Weights of a small transformer language model: a variant of SOAP for these matrices.
Each number is 500 + 50 x the weight over the matrix's rms, rounded and kept within 0 to 999. Layers, rows and columns count from 0. Numbers have three digits each.

# layer 4 attention key, 320x160, rms 0.146, rows 28-39, columns 0-159
436479481454481480447492436554576519556421634394500433562586434473500495513550427569542575375507432557494549493466488531505579455445436503502531556575451467514540490474520519481524426501424547374510508455463439416458593498530515543530493510480506504522513526502535472610549441487511571464590476623516475562522507534509457420376456379454551457544508551529441476545460513547534510419517539464585432565493527548463530616510469528495530515507480406525473532408477469448510512502421465
506540510468376408412443608506441504451562449463452494497418545439386446458466502412527480513541531364558524465507496520604551403570464573454541479546495534536550518443569469493489508551424542484553597561496551547497536475612427488538543485467620520551518447505504543504530559416428515568477558485506501449487487493515444517626438440509472474491453496489507528472490482530551552548560477538539429500420433531517468551502640506489413518440440442480534509526463530449453546455380513
583552487520561537523555564528453449484500531530486529511530428510487553514544421529620574482477449458451573450503401524515554456483483453561327480482475510488514477597543490591498500483447444548599506480571469441465434415496614543474503522562548536418449533528467531567487533589583515454431469498431469478408447478496514497531470509438430442471469514555464581499444615390566550525362605537494469547587545606602452427514400534421479463538519442424523392480567474512442482480559433
538564499507452552581504421488488514549457476439450520472498386443529467465487474473419523514559563583342474544577434486544536469462486382482554508492559439546558537617484562429433476467455584602478535544522590481456513493502528487518522460496538478522423440508532477539567434506510459542519390520517470575508485510404441527486461530556574575522521571548498544502471527533500564527489531580505487503439465420493502476554497443601474466446476488529449482515450507483534432502437527
516429506481502499484419501557532554507501441448492484568445398542555473483533565513528517437521498460492531474519548492588455439546514560482477550412443553434442544555442466540504509450456462549515504562475502458460505442445489540531528520521523466534490525537446480510502563469573537534441448455493486569459494415449569552471468538485538473527528452544487506580455425578468476497436573457503460500476542476533523509484487473569509538478470525434501476531453541613532470509479478
488477543609446446502512471473492513485485481515471496555488463510561545500489490404538466549506516475465507414561434476472521448518513562450529525419430559562558520480505472513516447441497556502480460523493524458453566486496554499466536544509427449501543553537410494509513538482482458547474539597462499509524403518521550482428474476532486462502478546540487503500592514520512493496474528515475477439470532481425445560548430502488508533534577506471524502485502543546507444479553477
480529451521497479564485452552455520466508444493523447500510428527542500490551395461491443521531532539509460519485523460449562493481569505575483468545506504496530470493543636562523526481509553518520429472532552557536503582478474486474504416486516514514501501473553533520526512481483491463481511487471534534475523526534442443522446486549475532527511511421626562505559500533507460465530438446549471551599481471492420455523521523484458469510533541568503509584458512478431481530496536
471556484511468563538513514535485462451514588512538550396520523494509496556462507460466516486523503463517484525514491534490542423540504446467523451471520464385460507474492447482513533565536522496468463501542560490509449537505504523454498433508522547547482495464546524501465497426492536412545525434544484522500519558517490506471455466558544473479406533419505547428417527528509527462472401488517513529610498600428466561539473447441456461478507469513537472497555517462479474474516472
508525472521396456417517450546456466520411430482492448530570496394548518534532456492465453493602567537402513518453454470454604462453627403571490531487451497534540554543480515513549489508507491530488568491518518481497480501496509506527533559493483437501493495499513468500462530551463511541426471534552496491525575492506499477554461455444429445565488522480460448448572520491563449517459456534437490564537454510525515456516503523520490501507529528508412522454402596466497535485506391
483472457495469516491478433525524468563561529533461506549577474493481459547517491494506555495522516488466509571531464479443541474514490505461523530473549458509481480516403515466487496494513552517543484462517464474427467537518524523490518561527530500448472516521480518528603537558501553504448533451490520488540427492430548488506516477439524509477477491467495483485497515588482539493563482511509510472558577520521535557547520527463465468536637536534462493506488427470497560468526493
465451500526452470505479506495451433591569555509494508585578469503590490523551513601494567615560541464442478506473517475520520537457491543495493643550497458528451479581562585522494497419361512512477457482518510518494435545554522444465441514562541480420542497576535437493549486531535514512411528550492465450453475490586591421453488423502555457433537514620502572558523475481446471576488567469451500512500506455551504513530563431549431483496489546464446555461462537485501589644512468
432517502485568509450456527465420542488515501521486394543455528517469613514486495445476474514560492488501532508534452579502450510539487514495535504500514475474513528534454477618447490509537481470514461480515436540485459532598464496539450446437539523439446468515539558480490516491533497534455541579518622539477411490465454499450520458457549449495519548504513522547498519502396492509497486497480502493578495494521513449500478473479474507495537609481469553539548470487513447501538527
# layer 4 attention query, 320x160, rms 0.145, rows 29-40, columns 0-159
486642551550508514423542500421453436524567471546451459467540541458464467542442554406504499535578575463437508402403468466545566439517486462515496493607472495567450571491525444470465415482536493477562476471482434526379490509578404541520441514573548596551529479395464636506466520584456471491508514492537468452502525525407490550449542506550516519472433555513460414478444485599501504443448482528388473513467537492461528528442569463511548423496532453496510570527515485511477541416479530
573516510515423554513494577413546559471506539490509489542556428538506579535605462534550522485407521572490407436562421590530472501492479460563410425487518450504556521559522449536524538499518533595556486500483535674535496426460497423475469537574527465470496548537448664438535547535480465546439556507393505485484558389420502626474495551464409466539571493387617553464569499488521518504455588417485404526437448613476441418565457456447467411540464461552454509512551558535412557500529536
497463546470462515515522480460511518546509480518595484491582459469493469456450458552491433494433487524449611502500505536468529429474517478518451392431466527553496506430479398520503439527419525472521549519481541447552534564530485514483562462530555398514496408558521491500542467489516489395534442547488542594414535410459480538565524477562540611459550512580547491474458566452476507457467500551508412532524502458513435532439435459568482480486428518610518523512484561626459527523436413
540451546514441495473494549562521600476551391476453467531480511503586568531519520519474473455493497462541503453427544501555533427570525500509518495461453519446497526478522395469489444385480497474551501503472529493469512519532459493528476427484490516553540514489465489507500527431526618536497482431528487548477461421477485493524531577495499482528527501410499449572413479573489500501475466468488446534419563494506514525567442494469439544462541570569579541487496390554491499437536487
523440481514541459525477469462422469440528573503514522448487586499541512558514494458458458535476559494455561506582431511461509460548487517556523426415503566479589477510462520501544476477548533499522517477503541608440504545515583526505519418448537469524524429546510459495461457424486536447547518471497558432509461555539548493464410500512469539504513531424471491474475550553515529494480451485507471426507483497528438475532522507460410469516483507457488503501520495507472587566479536
492521488481571438519461426513455416501504488458530559455458515494512425408519471527532521516528490540519560571553476507523514518463510524636473497552530475529470432533480576522529527506538558512505520513490508491536503557459494538473535469501545552456437444491521505518463364530483513546521562448494500506494539531568425544487477499567461511454551449410593521427599516504477463489517508374430516528555419528503428474491559496552518499545443513510466586499482478560495551494465531
503505480418504511523495446490424506465509523545552571422542457449479460519489546527472538502541464548466457495525464453490585549567534526463520484483551531542549496486492507450484565550516496425505505492537536494512483477515471505507449548517526568521517515496545487488504428461487485489576450409503522532508535525527505599422438480531478485447424493457494497495524487503497519484526442522486560535498485527518493457511456475483532454510506446562466491510572503488447563500460502
539578558535532561443491532529504494512452472494531485542530488466522493531518512477436526460536518491432525506526501517515505382477533459538470467496465517572491550496486493542525474518552502616483522562572535505477481525550554455527593559535445472432542545519542476497433514536514471525471516492505487575499505463459464529564562528486513457502480510490522532437486483507530532518435496516587568480478500536482456461509574550468568515493484558501503519435375580432488474504493451
483500515422501577468493448455447467510537488544452517508572502447442473483520525465518538484471489494490479507484547501471521447539525542521534539528444532490508467491500449446473478522531563482524489481547460450471453562502551536472530503549483538485580527548398500457542544467524530544483497489514496522537455461422529508541447520462492527478505530425485513525475528542524524442533529520543454472497503507473522527456504513400438495542546438562448564503513466490509565490561470
426517488471514448447412494433530502607512499513459447539480473542514462522555494534499517442461467421483481451426518478522557517499451526520559548593558457512437502495452495463511417471472431468537517496523427542493501544530507547530467566558548535446512650501522400577528512472469421505515565459418446507537423479482524435551582500460516446430493533429494533564495518470471530448579555496468586517465494536486500511487539450436432504517468518542483484508498493541482433502501538
516459486461536514495543507522445506454479525470486479459477489531512470439523484490527528542554517492464531504488506577544494525459493530481493563526451474538440509567550495534484495370472512486506451521545424481534453464566475444502493531503422510496467439475519552472522472518469467491539522528488501389455482472568510520472496453463489458558451502497533580494452531395515518595525537554449518535491467424548522472509529483520537497444507505460476563489504482518534544493517526
483583553502525510431444588577434534476514438525481545508465544521464519501490538522470529569397551444513457478397438509531536471522538506524530505501513526491482616472489480532515493537577461506456469590408512513538461535523481388462455528470558432520509456471550472464563562442590524586504546466584482507449440386555523450539551475422538591564495576470523435529517537434531511484509452469474551594454424526533454506542537544395455493491517523565462561474548424557608454511480535
# layer 4 attention value, 320x160, rms 0.183, rows 0-31, columns 0-159
565496433561520571543511439465511498519449533592505477596516520480558456449506551503469478403524511454557527447491564470581513508519498511524473426496516544432506557477477549490524484487527486487479455534487544485552494460432428544439526487529514481558508491521509508493436521512432595491501527469454514517507594498363503451506494520530452510465473513452513452438540552479500524501463523459568483545443498496512506455525468555561478513573414470493530490488476528523472518448493469
518515539494517444503596574550509507483507495498549506506440502517517515511510464461461504424453510544450533526526503499490479476474526478513476483518491546475507439560415534483524499546577553492458436476560554572465610497421595500480487433480509419557494516499484491453436455453464462440422530498591519511456496513482447448439535532489470530517530532501505603465446493400527494428469435452455414548480471547469562473405473501480517528551459489476526508453474395472513481496473515
446522511495489474567488475524504504537526511592510477536462516455548529534486507479470491468437439500492544478581544468481498514569477560514495554475425442471484500515484377532518489457482437516445452534489515428506483520535464532473469467421405483483466608495518536390475453400474514544478525463500473533511523570496544510518441534472506568503448460510526508567536522529522476491534512501496565474556552483515508485514485527497527514465427488489475474564405477488544480549479424
522474467531437551498521530585541566429566610501482528540412500520526420506463499493444570469583564444540477627539530478465608473551525514554592527408567512518581476443520557533455527463600526475519452449544450510497530546497413517489547464545499582497519563533474463505495536453463487467518503587465545541485493535487532431498462565524577470459526471558554470535545433520581408507488489514415484526517483482500513494470515473423504448532476611480540568543540573488454502552530453
481581460486514520529495471545464530583446518509483412535471438470493467525494483431463497528577389497425575478533479564442457462399467508476478507554540522471554464477529519553589412435464455543510542542536479523427529464454485537528446469490447538484437527600596515493471492455551446488500484500528546597550571540533536492554445542536506476466543465477454483511487526539489475471518434467477459524491449520546540536426513489609501482467511552419546520494494503479404494464516418
534560445567506440487492536525509487542518457516442469640520510592472476505556410521586541514490612531510527527401494454408516559522531449484600496499419439475513505527471494472514467474513467446547508533445528537496484501493505494502459381531486502524461475456549509487527486548502527590479475438405504501426541529542524460485515516539448430421420496532423489431414577492544544541484469568483451514525518473509491459478534520470523543524563480496460472542472531505532498542526535
490510513519515547438498533504506404452493529485407508505498483481588572533509539457478495514573465467417418559505478520460521464481512485564503408442610493493503460496422552448545488475473531454519482481538565575469534517504437426511479527479530526549434503482480503517459454505540439545519462486440499539551477549441452480523527507465479553485523382554605473498510476610550541477503418559599483506544444469513497511483538527578548488488526545534521455502435489451467486455508508
445485487507522486512472493459539502555425504556579506450539533429438555548445515432461514458469491548493566464451562440569593617438467482472495575511505577488495492415519453581482480522481508544546529474549495505533529493525573449499502489506523447527420536450549459499452542471467490502513498517524493439537482405557511527454370520543446452503562468463451520486448483463553414461497535418483473529452488576417388552489472490560491543541494567473462471473556535470499490622517509
446576522598475575386475457560494545508573507453485506478520551547479537522523482587585493488444483494475552466467519558446408503430473503462533436481596473460484563460507486539509499496556505494446474495452509492480557454451453538508513528472453529476483495441500597504462516523507533513515533522523403513532590477481483522486532452484535537570537565525446488450455481552537555565492479512532490486511532541436596489527454481605456509548523482535527491458523490576510469469480588
546442505519530509518445503497549503472524548536519494484443439564535503502440485576534494456478526469492511471610553422549520484444532452506448505519513505551505582501486486413470475462489506428477484526539528520511551499511488502466524479409530458472492464490512498527583575552497382509447536481485554508483512492530529549518504477539484497525520508592408552478565497468512464496546511456504515515470457513424526594520489440558519555475517463500491469537477507406489523520452504
492475511498470484474534513505522531498469469518503516494461459521525491398500474495512455467490455483476543462491431499424433533499481542498458504514481458494576510527558522522496529528539571588531470489507472507579481477446480510469561481453615544436478547506561508479474566543522515482520574510437494527478512574522521398551467496481557548514578459491451507489483565475494489439489472563498474490459491484498548453473477451566525526472560507519476540483477498538525560467512600
555578523494484494539493477445505474606522591538548557495449387549482488453487470507491537467528510576543565433552496464514453394490537506495420591551553549511503509550477558541549514430518455519546495512445593514465538541500527488460506545589532527491530525455517472528478527499542499509563416471457516580487461512539582499449498470519492476482607433515520409461527456544434509466593475551503521525547497552421484476590502533500486488472491544567533493516446500536478362492473541
506430471421646524550487488518358463520425543472597495425503480432556498471521459459491528520513463508518498504508451492477477505465585525509528511442500485486488490521490613493540488466440459507432480537435455467582543496472497495547482463495520510494555517407550520425517528569528480474480498523499458498507532555498499505547448505516565479516487468526508552581465534474518487555568454587492432561555464439475525393505532527473552513523500481473479535514545544552571521503459530
497470477536517441507578394512469537460498499534483480543520543519523494638508478469602470474576410525534575493535463489454555471397468504521475423500545510527496413465509574470518482416517470457503575508490537574428562572432544565437412534554477614489490422525535467527509565547516524463529466465419557573394541552505500496526463557538484450528559451551457495497438524531524459471423512503535436570511510464490449458440455473566583458455579527448493541516409432423535470620513511
476523488508470541459477402456445531438484469555519501557480482488408562522460484589548423521487550443460486492501471456501491523490549500481567494515518457555451554481507392526506517514513497541519529575518496446466534496440509510484509422465484508467495529568456535452500456506437513470513403567580505473411511513411551510544503432596431450619504467521418437469527509516469500535515560545378487607455479493504513506439515490481554502465489508548566510514486562505541428532542380
493490525462490464552546530481516592506555490427533445530503516557457518582468551499438492479532504464426462493452530528498467523499493480534487499478503508526522438558569434590456451470559560543456508507437554464479462458500596517462463430487555455537472531459474512520439478543491470467493506473511558488501532470495500545533501434504559551523484468526546469415508580498425410500491498487482540542482461461427561445546533572514367472526572359499583513515490443411512498502498509
531526500432493532580588421489517483456500515514441482528441515515475504442529509532491509477499411505498404553494495456499453469480539536515547450470532438468550436504406492500526492505535523515526516482531561505449497506524454555489412438538481538529513500518529485562410505517510515483461515527395453539464532515540494450491455495574532452567513505457501480541481541560589542561510431491471564569487547459541473544535578491476474468595479543532505479428487516547480438371554468
455585489485536559536527533527490460531500495540507452504506497538494509488505444500520553541465468526387498603541605479522569511601531577550485470478470519472419524513575440493474462542534513432503427434512467524499519536442523520523455516509596593514555473473460457452535518505592559540583492504495454514516444501443512519434472544492414420529386524470488529471592473511492540527598446496506485459517489473523531505577474512497548549485528542458575527493461473442467547488495471
476500439558490518504501432451465500452507523544534458458456530510544521486456472510469536549541485509511481514568482519535470471501462522444460510496507499435491445539548592518460473442520502471485498506487535494451466443528575557510477503506504512431623462444442561590463504502498472479514473580519454516530508519552504451433505448572516519498527549551480516491433510571533516510567557495511522494509433573479522491564521504475520596488517434530488490536473477584461550450479492
533504537414557516466495485463517505587482497475479565497499496463518447491509509487492500511447515538504494401507441494505522498481517557422468551527563552450509466568537545530533494500551442440508563505550512512457529462491570534468442449597529548515440516454503461541499411555493548430495523555398467548538549502544457515477551506442465513540526494425420550436533557542507499479459444548495476485462498506508521490422525506492483476431499434525455527554513504434626484494621486
473442506543498483482502558468473524480502538486469558485503512468462490416506479527550454454553591516481488513535472486485516464531469576515538525511443488510411606397518440520535472505520423570491543486540488529470531405493544429519485473514587497437553502443499522504536500515535487518519508541449459524513508504429452532497449554451554499666541484500597534531515493496423388487426491491465541574436501510463490503502527517466570536439497509426530468470500453480494532488527483
505489549421554471559481570454484491482507507483454578503457494442462538562472469511447442422489470520541525529444541559548611544481513477536511458422446544423522417531473509517577511554554486522486463480458468510426475492485540554480578445505519469539484457509501503478452522494534480529483566444470504497501517529486496552458572433396551493583550531497522459508464479480488540528504492490459512401435459526418435483548430543455479547440446523477487555571474613467468515477468457
528498555455540595515478501557489494502637491506498474498608500520559540540468460513470459458526554544429490571490504501511455419553504462526457503459540471516532504509531553477485539414407489431555489525534476480574428476537505428506511413478497510601504478477466583536551490443529420467494504501493401530554527495475519497517532533462485441512554439545487428470558527447464549610581510476499530480535403607499470537496499543437406508481420490522404521486489508562547505449566494
505421533499509489445617491465446501515551479443531450546504478512527515482498514548441377528481450570534527487525526558541433536430443436551496533433560536488513474407495452482491482538445429488505558620520459470580507532556583523539590515549456522456467455549514461476530486409517542545489539497439400489534448526542409527541469502475557512465438507515492587474500544499537497545506520509578515495386498570425483523583532415479458475503453495531526500591521492499434501485450456
516568472483498495545508516513549510503489535487477520608479456499535515507520457548478420449504541432420546443550562508559543419474441484500495560428522500447523495510488474511514492441520548533533536475518461512376421560413464489445510485540420368482539579483562635495509560479505560516588490532497495456513504550483537379477540425504508516529502489506488518548455498459520468539473601422562465504546468440538478406508464530487494526525487485520495440552448536402419450518492439
513513536475513578499458477481484496539466585428555412545491479501475498496574510423480502488506528509571545515572541491563467509464518482492494498478426506453507468520537489536560508446507409541418532454484550482489537426469519495584531528479500476507495538525491462518502490457583504440481517526514527472470447434482474407434478548485506503529466466533514470500461450519533517385492486464567492492532472470477396494497506504535514475489490480483478503483464592437502577570529547
515482547508473541492461393491493496550447499491505448515422543563544441549522405481455395475441522566441538397569484390480530401536489483539515542445477562564513448496507524511493550523510507485542548536458475565414552434471582474494493495469457477469506481432496514567489446495526491445451510532491561514473516576536556514466518516417474555451475416550567500540536461460502493548583484378497562475514522510501454475497459531514543469514471440466493442442523522502439525494513565
493424509471493511515513519431439524501472511553475466622528499453526493515487513543545487504553579495483419537458470583550459453443471443481533509496491465425552547487479504475368513475504476526546566496557484484438496548491488487536536457544474519502546636515472490547444493561522533491439468458551521508549526477507535447512545506535513527482519524493483584464497538521469517571518474445501424510476423525547523458526485560542428540442512546567490520493519484572499558549576467
515459451466502492468540504434495483577523450527498541455551451535506419526422500499480537508441586510575536512553457588544502486468527472455490528555512554474516518445461457543479537569576511553525446536549445516531517463467503530383487513494477472567496502463516510484544505455525540477484514482491487505474522505495425452522465518525553494544527506452464516477537580475521514494570542473468439478468518566421547523516500485444473490392425463438504605464517527453496521564477425
487502471516495539550500448465546470376512581514518479468571476518508514526543536536495532505478480501451542512518517490512500475430487501421538512509464596532481551492472478525568545566463420613443552488524565501511579482476546479507441524458572459603550453473507496521487429482476463488461519493450380566441555535502543552500488534619495487444425534522467480492527422432538507458516560502473467447547545437419522492422536493537528540501538467516426478518509360563507463494513460
430429468536629520503552495601608514479491467405550474494387540504549533543472486486467500531507462476507503526533461509491542544515565521557446555499499434545501563521503471500514492477498441525538501412482568481512555466485447500467512455588478467521504472451426507409542514488480531528510489521481478537497470485504562506547548447509499458444501511397478481473426479509545498495455474503545552555464492495526545575467573538476555459478539621419540561460486500532458538448500473
503534513515473493520518491506484485550551570562427536488500574493534498516454510550374518540471522443454488468452460508497428547584503510462473514552422481567403589650475410541485615464467549486547439545500493449606480479505458449487530577519478504388541443487338522511524509505523518442479500564437487505509528516554501535548467492459451457526539516562509502572542478430477549596549528532484514542569459472537518494512560476503526475505581445392545510521445478397460469545521524
# layer 4 attention output (transposed), 320x160, rms 0.139, rows 0-31, columns 0-159
463498433459503555512546483517562413472575540403567438490530533490493462546477535526520560485476541508476516468407499495545513500405497535469485555478515573437469524534544521599535501510423473490578481481423496475542470469540507506501454475505488547475506499505573514479523474565620578441504541581479465477480474539444549511471515564534499494550477492500525471524498473506496518482488479581515536493538459458571520562537531472399564482560515458559442507539479516496508484534579517
549424487496391525418577465451519467461482490516429477514465413505573487506512454537452523464519430574525505511457498490503590477493494495498485482496480480524533471417498447383474451488473510549497514516385474418479462523489496482393442544536502515540490513498536490561603523621524494515566477491513512573506522510569536556549598531553528541482433516581561539511560483624444612509521529437517523563552456504481465486540484501468539491533535496476510575588463504417434473521471557
510551499507480531542505424516580486515519498477492559503485543520505499433525483467509522537482467562576489542411475487521543471500513498495454435579486491498420529482522490473528510548442575555467528545507470430481434408532467463503531476455470456501546555539598507483478566489556489506506523480552546515503621550541502465422398462505457529520519435446553433461430482438546563457521510489445541517508518498493488531544482473437453486533522507499442452539488469579445500601437475
587476567500489471549441443459484487473445469444469494501574530496576529524545551553464549536507488419494510458434519492504606492465570492478418462552515492421432594505548504454489510556489510531453561594524465558590499518509534553480494520488502449529474448414493502596460539494522511563449510480467466455575530586555492449487561503424518464506462549513533446531522508405525569468479507414576464527481478527421513495504454537504608535486515501539528554502518459549592504522616477
516462483554527435531473498566608485463474511423504556504552534605536491460533441522531533458505520590473457495540532478489442517504511497566567553451573440540513474529519496519520468570533515458493518588460537485522449505469500543577519471388593522534479581511484467511533492493558509516553518467499606491478476497572540527507528500548462460478514511506578469516552440440551450488495545491502562514500480557446611497572424469560463645469500458575381490471549542454570531572566539
574455524534535561547507493420530458416484546511383507451468558517480427437466552483569451467484520449511535431552503484554447520537485457479499541420515518585492446506545493448505490462485522478509537501497508441551559484582536532428430555526376516484556511526504583506526412414534443530494460487553519530475551478481433530544469439483543518566440424477456466472575487532495576437499471535531546506496521524497562403533543448498498371519542526531509487405426474538497421465517444
553520484488399521501523537521537551552543475455458478497506540500429471593586511541561451475481546494512484561567549521507520535522476510529480517618479367451551552445476528523499505544478564498495567574466399516498565428538524430502468495515487562520573485428530494571573459490469424524560494511494399480446418511525468516509511445534564446434546541401559531614527509500503452467520493476458543513533418516457458491575491544521469499521480491495508565466499562494571477559542551
397486524522492556609610506516435531489516463453567501524540601468543601461525497480511513537549564557505437467533513518450578500542530489449521447467499441521441411497462448587567442414564462519515439530487547467516515617518545551450514601484487489494470510563523564534416520538514450492507415437458595519532551520474584519566443566502493526485457510489571471495431481495473482468526488593507449495545547469556517515448410498555497520524530510485493521482524477499486528518542545
492587464594551467410536428451503551588571518498520511478485463529451519519506478564576539527472546527528510463499556470524408502510524521503523593481467504577453504589542514476466504529564495486518545535508448572532566511490552520455484598517538524545589433476528415501558541574502478507638526499536494513563477497468582546464534433551469414463563526463534619467458488501460439525610529469474496486490478471517440548483533520410467471540485477537469543503456593582445471478550551
511423487504443427509579536498531479522472460519508514548532547551453496524460589529484506455531452552475526449424506455459503543492513457499506536472555544455451438539531521523485487582509530501414523485519522535454582520520505474478512538482426527520504585486521541529518501482507524489513529501483516426531481498404488476481476547463524485555561515501479534534488552541554474570485549581514440448601592552517508515487508526522507562476496468468621514515484411563464525532538531
496439438493484448465529433506456484457421430487491440529536513491511433527418479486533509502445552549502492468436572524526456510459521495427488510521481496482551490581562496471425504508487510509465494474466500454512457456463502446523446506540486454468549460400475413501502472474510513424510460572614514505474472482422496539554463490439517495473451482519557509500499499442512477545511553443432537530512536548501520484525453512488501537428457537427519481449560547456476490509524444
504487529626573482513493513497477490460533505519474460420497535609493510569523480451502521502572509463527481466595527594500462505541536556541508534459530390454450464477465488494452511590477531455426415504490463414523449438480455577578545434477494519525496497592424477537504589532541563587479490548564455488452512506453457506498501497532520441528577502463525491405490499487562553474518550575467443499522504464506506474450479537483573481460470555464497587460536390461499547531569505
448455531473501443491438481537441494494464454520610546514463550498512526524533527428484542559507454502481505506426478540511596478504456538487483491518569465575530433528465628567490513526446513473622563437462505454457553498511507421478510502508517529630507519457497484458516520459523545496513490455489541540448468439480486455477540446523466540442512553531548522473609480492494502476508541475538556527527611500513467537465518423495543519494481483541518486495541459488531511549494437
581479471487512471490486497494545434492425441490463465437485614516484434540482461481459496467511520527449524421505468480504530483552460520617550523570574464617441528517482394545455387518518525408521539615462480522514528508555523486538543437485451478442498519569503488539527434474563435431454639541563412420495470504539471516594489422562435530512433561505544473518464447478515545418567532539533484525500386537442554504516495437483522498449463501412549516384432543481531571562524440
487493512434572561471505481405521461486568545594472514444495601543484515496576564507475577490464425486590398482428466472472538485485492664492451531499503522440497446544529539511463474508484437519508488610498495585516457548426513428460493487506484550461491533476489479487535444531568530477492531599488532485489455510476506445404432529521453457507602478450502463529551470496438504484566474480508459445537573614477513485436502495543381504472500498522480439459508570492531514553502506
530467435405561565486525422483443537456526452505464501538529498481449424552503471567573459543514558559515533524510464494498524513497562512572468453393412552462483504474417472506458510477515422458440532521515517464535450485428506572534561485482497541492535584543619361379490539526567453458498541455442466585555581520496436480432481528487442512529518433584490529521547501481515550470572570493514545548474477487492461469544549573515542504493461565571563484532475465482475474547476558
484498500519544487501491449486546434525534480476519525474499482606511503485561490452519550493518516478516473504511531493508506436518382513550493499461432565442510546537552428446460595518397487466482453517430513513501463514486473514460440428451433530517507438416481522604510541452582507576479498474505499486477479448463542545561527476506473522491506527535480569592569509441473478477444440501475506508455436512436429419583535552592491474470383555509505586449454502468583577467477464
502578524509501436530477518430483457507530508461470501443430435475534467486491424544462518460530492539452543493452482518492444494406480526518455482474415510432538598493444394544503517527512501525565422493545532507541599524519486500559520561517475556634492497494480523512480527508493531523498509463530412540477509513544456431537428561507498536516516414440543515463513517514510496420458493376477530512573504479486483428450507432507474455537604425515504523495540498510468397572480433
557525504505523475492487504538535523503494450500473528519550488518499500535522453553440507539486508478410479459469511525520525484532528463564452483484555531505487507511436452530549498532561502519499488467486521510423447501518350560552504502450550548592524491469457473472465578472518530516446524537471474500493520547414533541459522503495490537497502528487486603413531544541471522505520482506524423561520543472516413481542491470574508497446485529442548547428501527465489519424484462
506497538473597576493523433523515484495455537435468458471552450494525539486499430532511492500583524566528397608537470482478485485460484504501512453416547423552505485473490545538490447473474519471430489499482466418477534534516498509492460408449515467500594463470504472461483493505537476480506493577539521395474511477514413475538531571512456468547544505499540464558476426559438504487476513549536558476465509480503476561502536459561475395531471539479620493466553538487422533485462497
530559532449505548446450447580503521507499436538480419459529424505511497487521537510527583502505577543510478553464446386497462464516403484486428472498492478543495480432520495547479451480451546524437529504569490504529517495533498505494537450458508519500482450413472547557547441499571483423495590492589472474470510515497552454461441553557544471481529595432518554459478489483494533538585472412508535480510494532516503473430453533568557515465448514506425434522526472496459571515481523
407514459473359568531494433430509436477566514466513470551556501485541495416512576593451528413461539532505451562606494392511521502538557445507461526556531465498479461535430508451454519491471536511464476464491529474470500540525518502494525501543497492499582474591463443473513598538503541463478543440407486561521506458551528531391507565509518469542460565560541522501498520615551458460496495554553579510522544405584495449525461439495497504575485369478517456547549530480542444548534461
530559557536527535475457538445475492572466484470496435477440493522471547567566521525464502500481471412463508582566462492521493491467640429382453555517517389464559461508493506508544419582498457536521555494506483535500543500493556455481539523496469512507568534557487588420503459494561536573578512487512533483544542445494462542465488507468515479576552518489435566545521487454458454518454478510516509589483557476490434461547556536541512537487507523496453586540520496485495517510424488
591485465531488450510495410475552572504552525418561587429524455509444516530547497490518439460509567490467499466541508468479466551421528489549506467538536523458512446512482461511483555490533473555580388411435538474505472439465497489462600524481486430476493470486534546580498489508413529478505532518480593432498485429558528538492515453542502490568511482666530503482383542467444479515465570497520559542511539483535485469468544489514563512546503512541448438483493407557605522451470429
539500490502466536534514448554591514587594555520525478459457573515584459525485536449482437534468437478570581569451498546460362525505519496456544510454513512500416455456523522467530539547464441536460578508495531481564471435556470487516455492386483522486482519516515444552565472553535534533426549532519466541559524535477534543492508512501481443413463528534514553513504520531554487447512500564476498441495509466510525479540468463613510521475521475502443535405510524504537565502544449
462446541524492530609527494461446531451571454562554516461486466498503520518431455544441513547494483537460468475510486541483557530556435470503535544422554487497461501541451560528519509536546515504523500469511460448505487471543481502586555502528509577522454578427436525504525470519431570485448460488507508582493486509529474579480577505520461440454465520458547491536455498475454522473505502535474543479451461481459583436484495478558497489431544449464456548570446529526473556520508470
547533536532454488517544507441497490522556387548484467473426486494536467492484505585515512577553510529498493540458529431616486603475451473533533455463554462570416460503524521471528499547416470491450509493513433514507448521543409449585512474540560541508408473540624496473422504462520541522468498551565559435474501478526440568506585607489552548413512556550491432515528516484479464471505583498499480543487544488455466480512453538490536524435438553455466499441495498507538470534466537
528508450446491573469454493494487523447535560469447483465500515472498549600472427416511527515488575498457481460502482500488450565534489496468470479507488498454476483411564485518490480475536546425425487487456441518491427549504509452495486580449595539530551436509485515425573472474528510484475543463479465411440552487453467449521438461520413448461450483490474515507530516531503455501498440535561587514475504509497509548519539472557528456472492424493511520491430482533539521440527506
499493508478444537482498413431529461473466439437473438487524470461442497445496468380524553477523506462512482448501563437470478550472502546377501527510479526476541531599419539522488484496487475496454453445489546458433495469496514503431480427416533492531524537529548496477518514503513453564476471498516484456544551567616567454489500486504499498611454470548482505481520419484463489510502485506552409511490502514555537525428417492527515525501492476529555515506550449507488493444528509
390535439520424563473545564514562479516529515499444545480437499587475472537452424485512520494489406499483476451484500515492612493502453508468578535514499515507463496515489483494545450493512458551479441468472526591528571414500458590404558447466521431510506602418493540499457465493583476508486563516580567518508502410480434481490526450499544539464605585459494498455489524496439547582534533514554497524535486515539456562542463503500542473515468550504583477506486517534533496574497480
434464530450503423510487484526531470513476446525378510527552492476556626483558503497533572451416500437427520504479545601553506472543484432533514477508539493483570511543517478468400577501536480503514496550566484450509475537525474561508548525492445469459551421455568539541557458540433488465523502527499442531517549495564489431441561576530502563505546532505462514508489483406444422494554415502548537478527467496509494545467500467503466524549535483517445590491532506508569478522564537
489559463518527443463481527575478536570482417551534503445508548474520486466464466563416527482524506519553505497463448508498381524577477520462480534438514454367519512511523434546517563577514522548482535506506457521554497541475512385526490468468458460437526549498494482488427467525541476513485595560509505622469517488549495464474557458503548493520579390443522416458540456528499486548543549429512479453480513547556410512501502443523528504524483522485602544476545425516576495449475540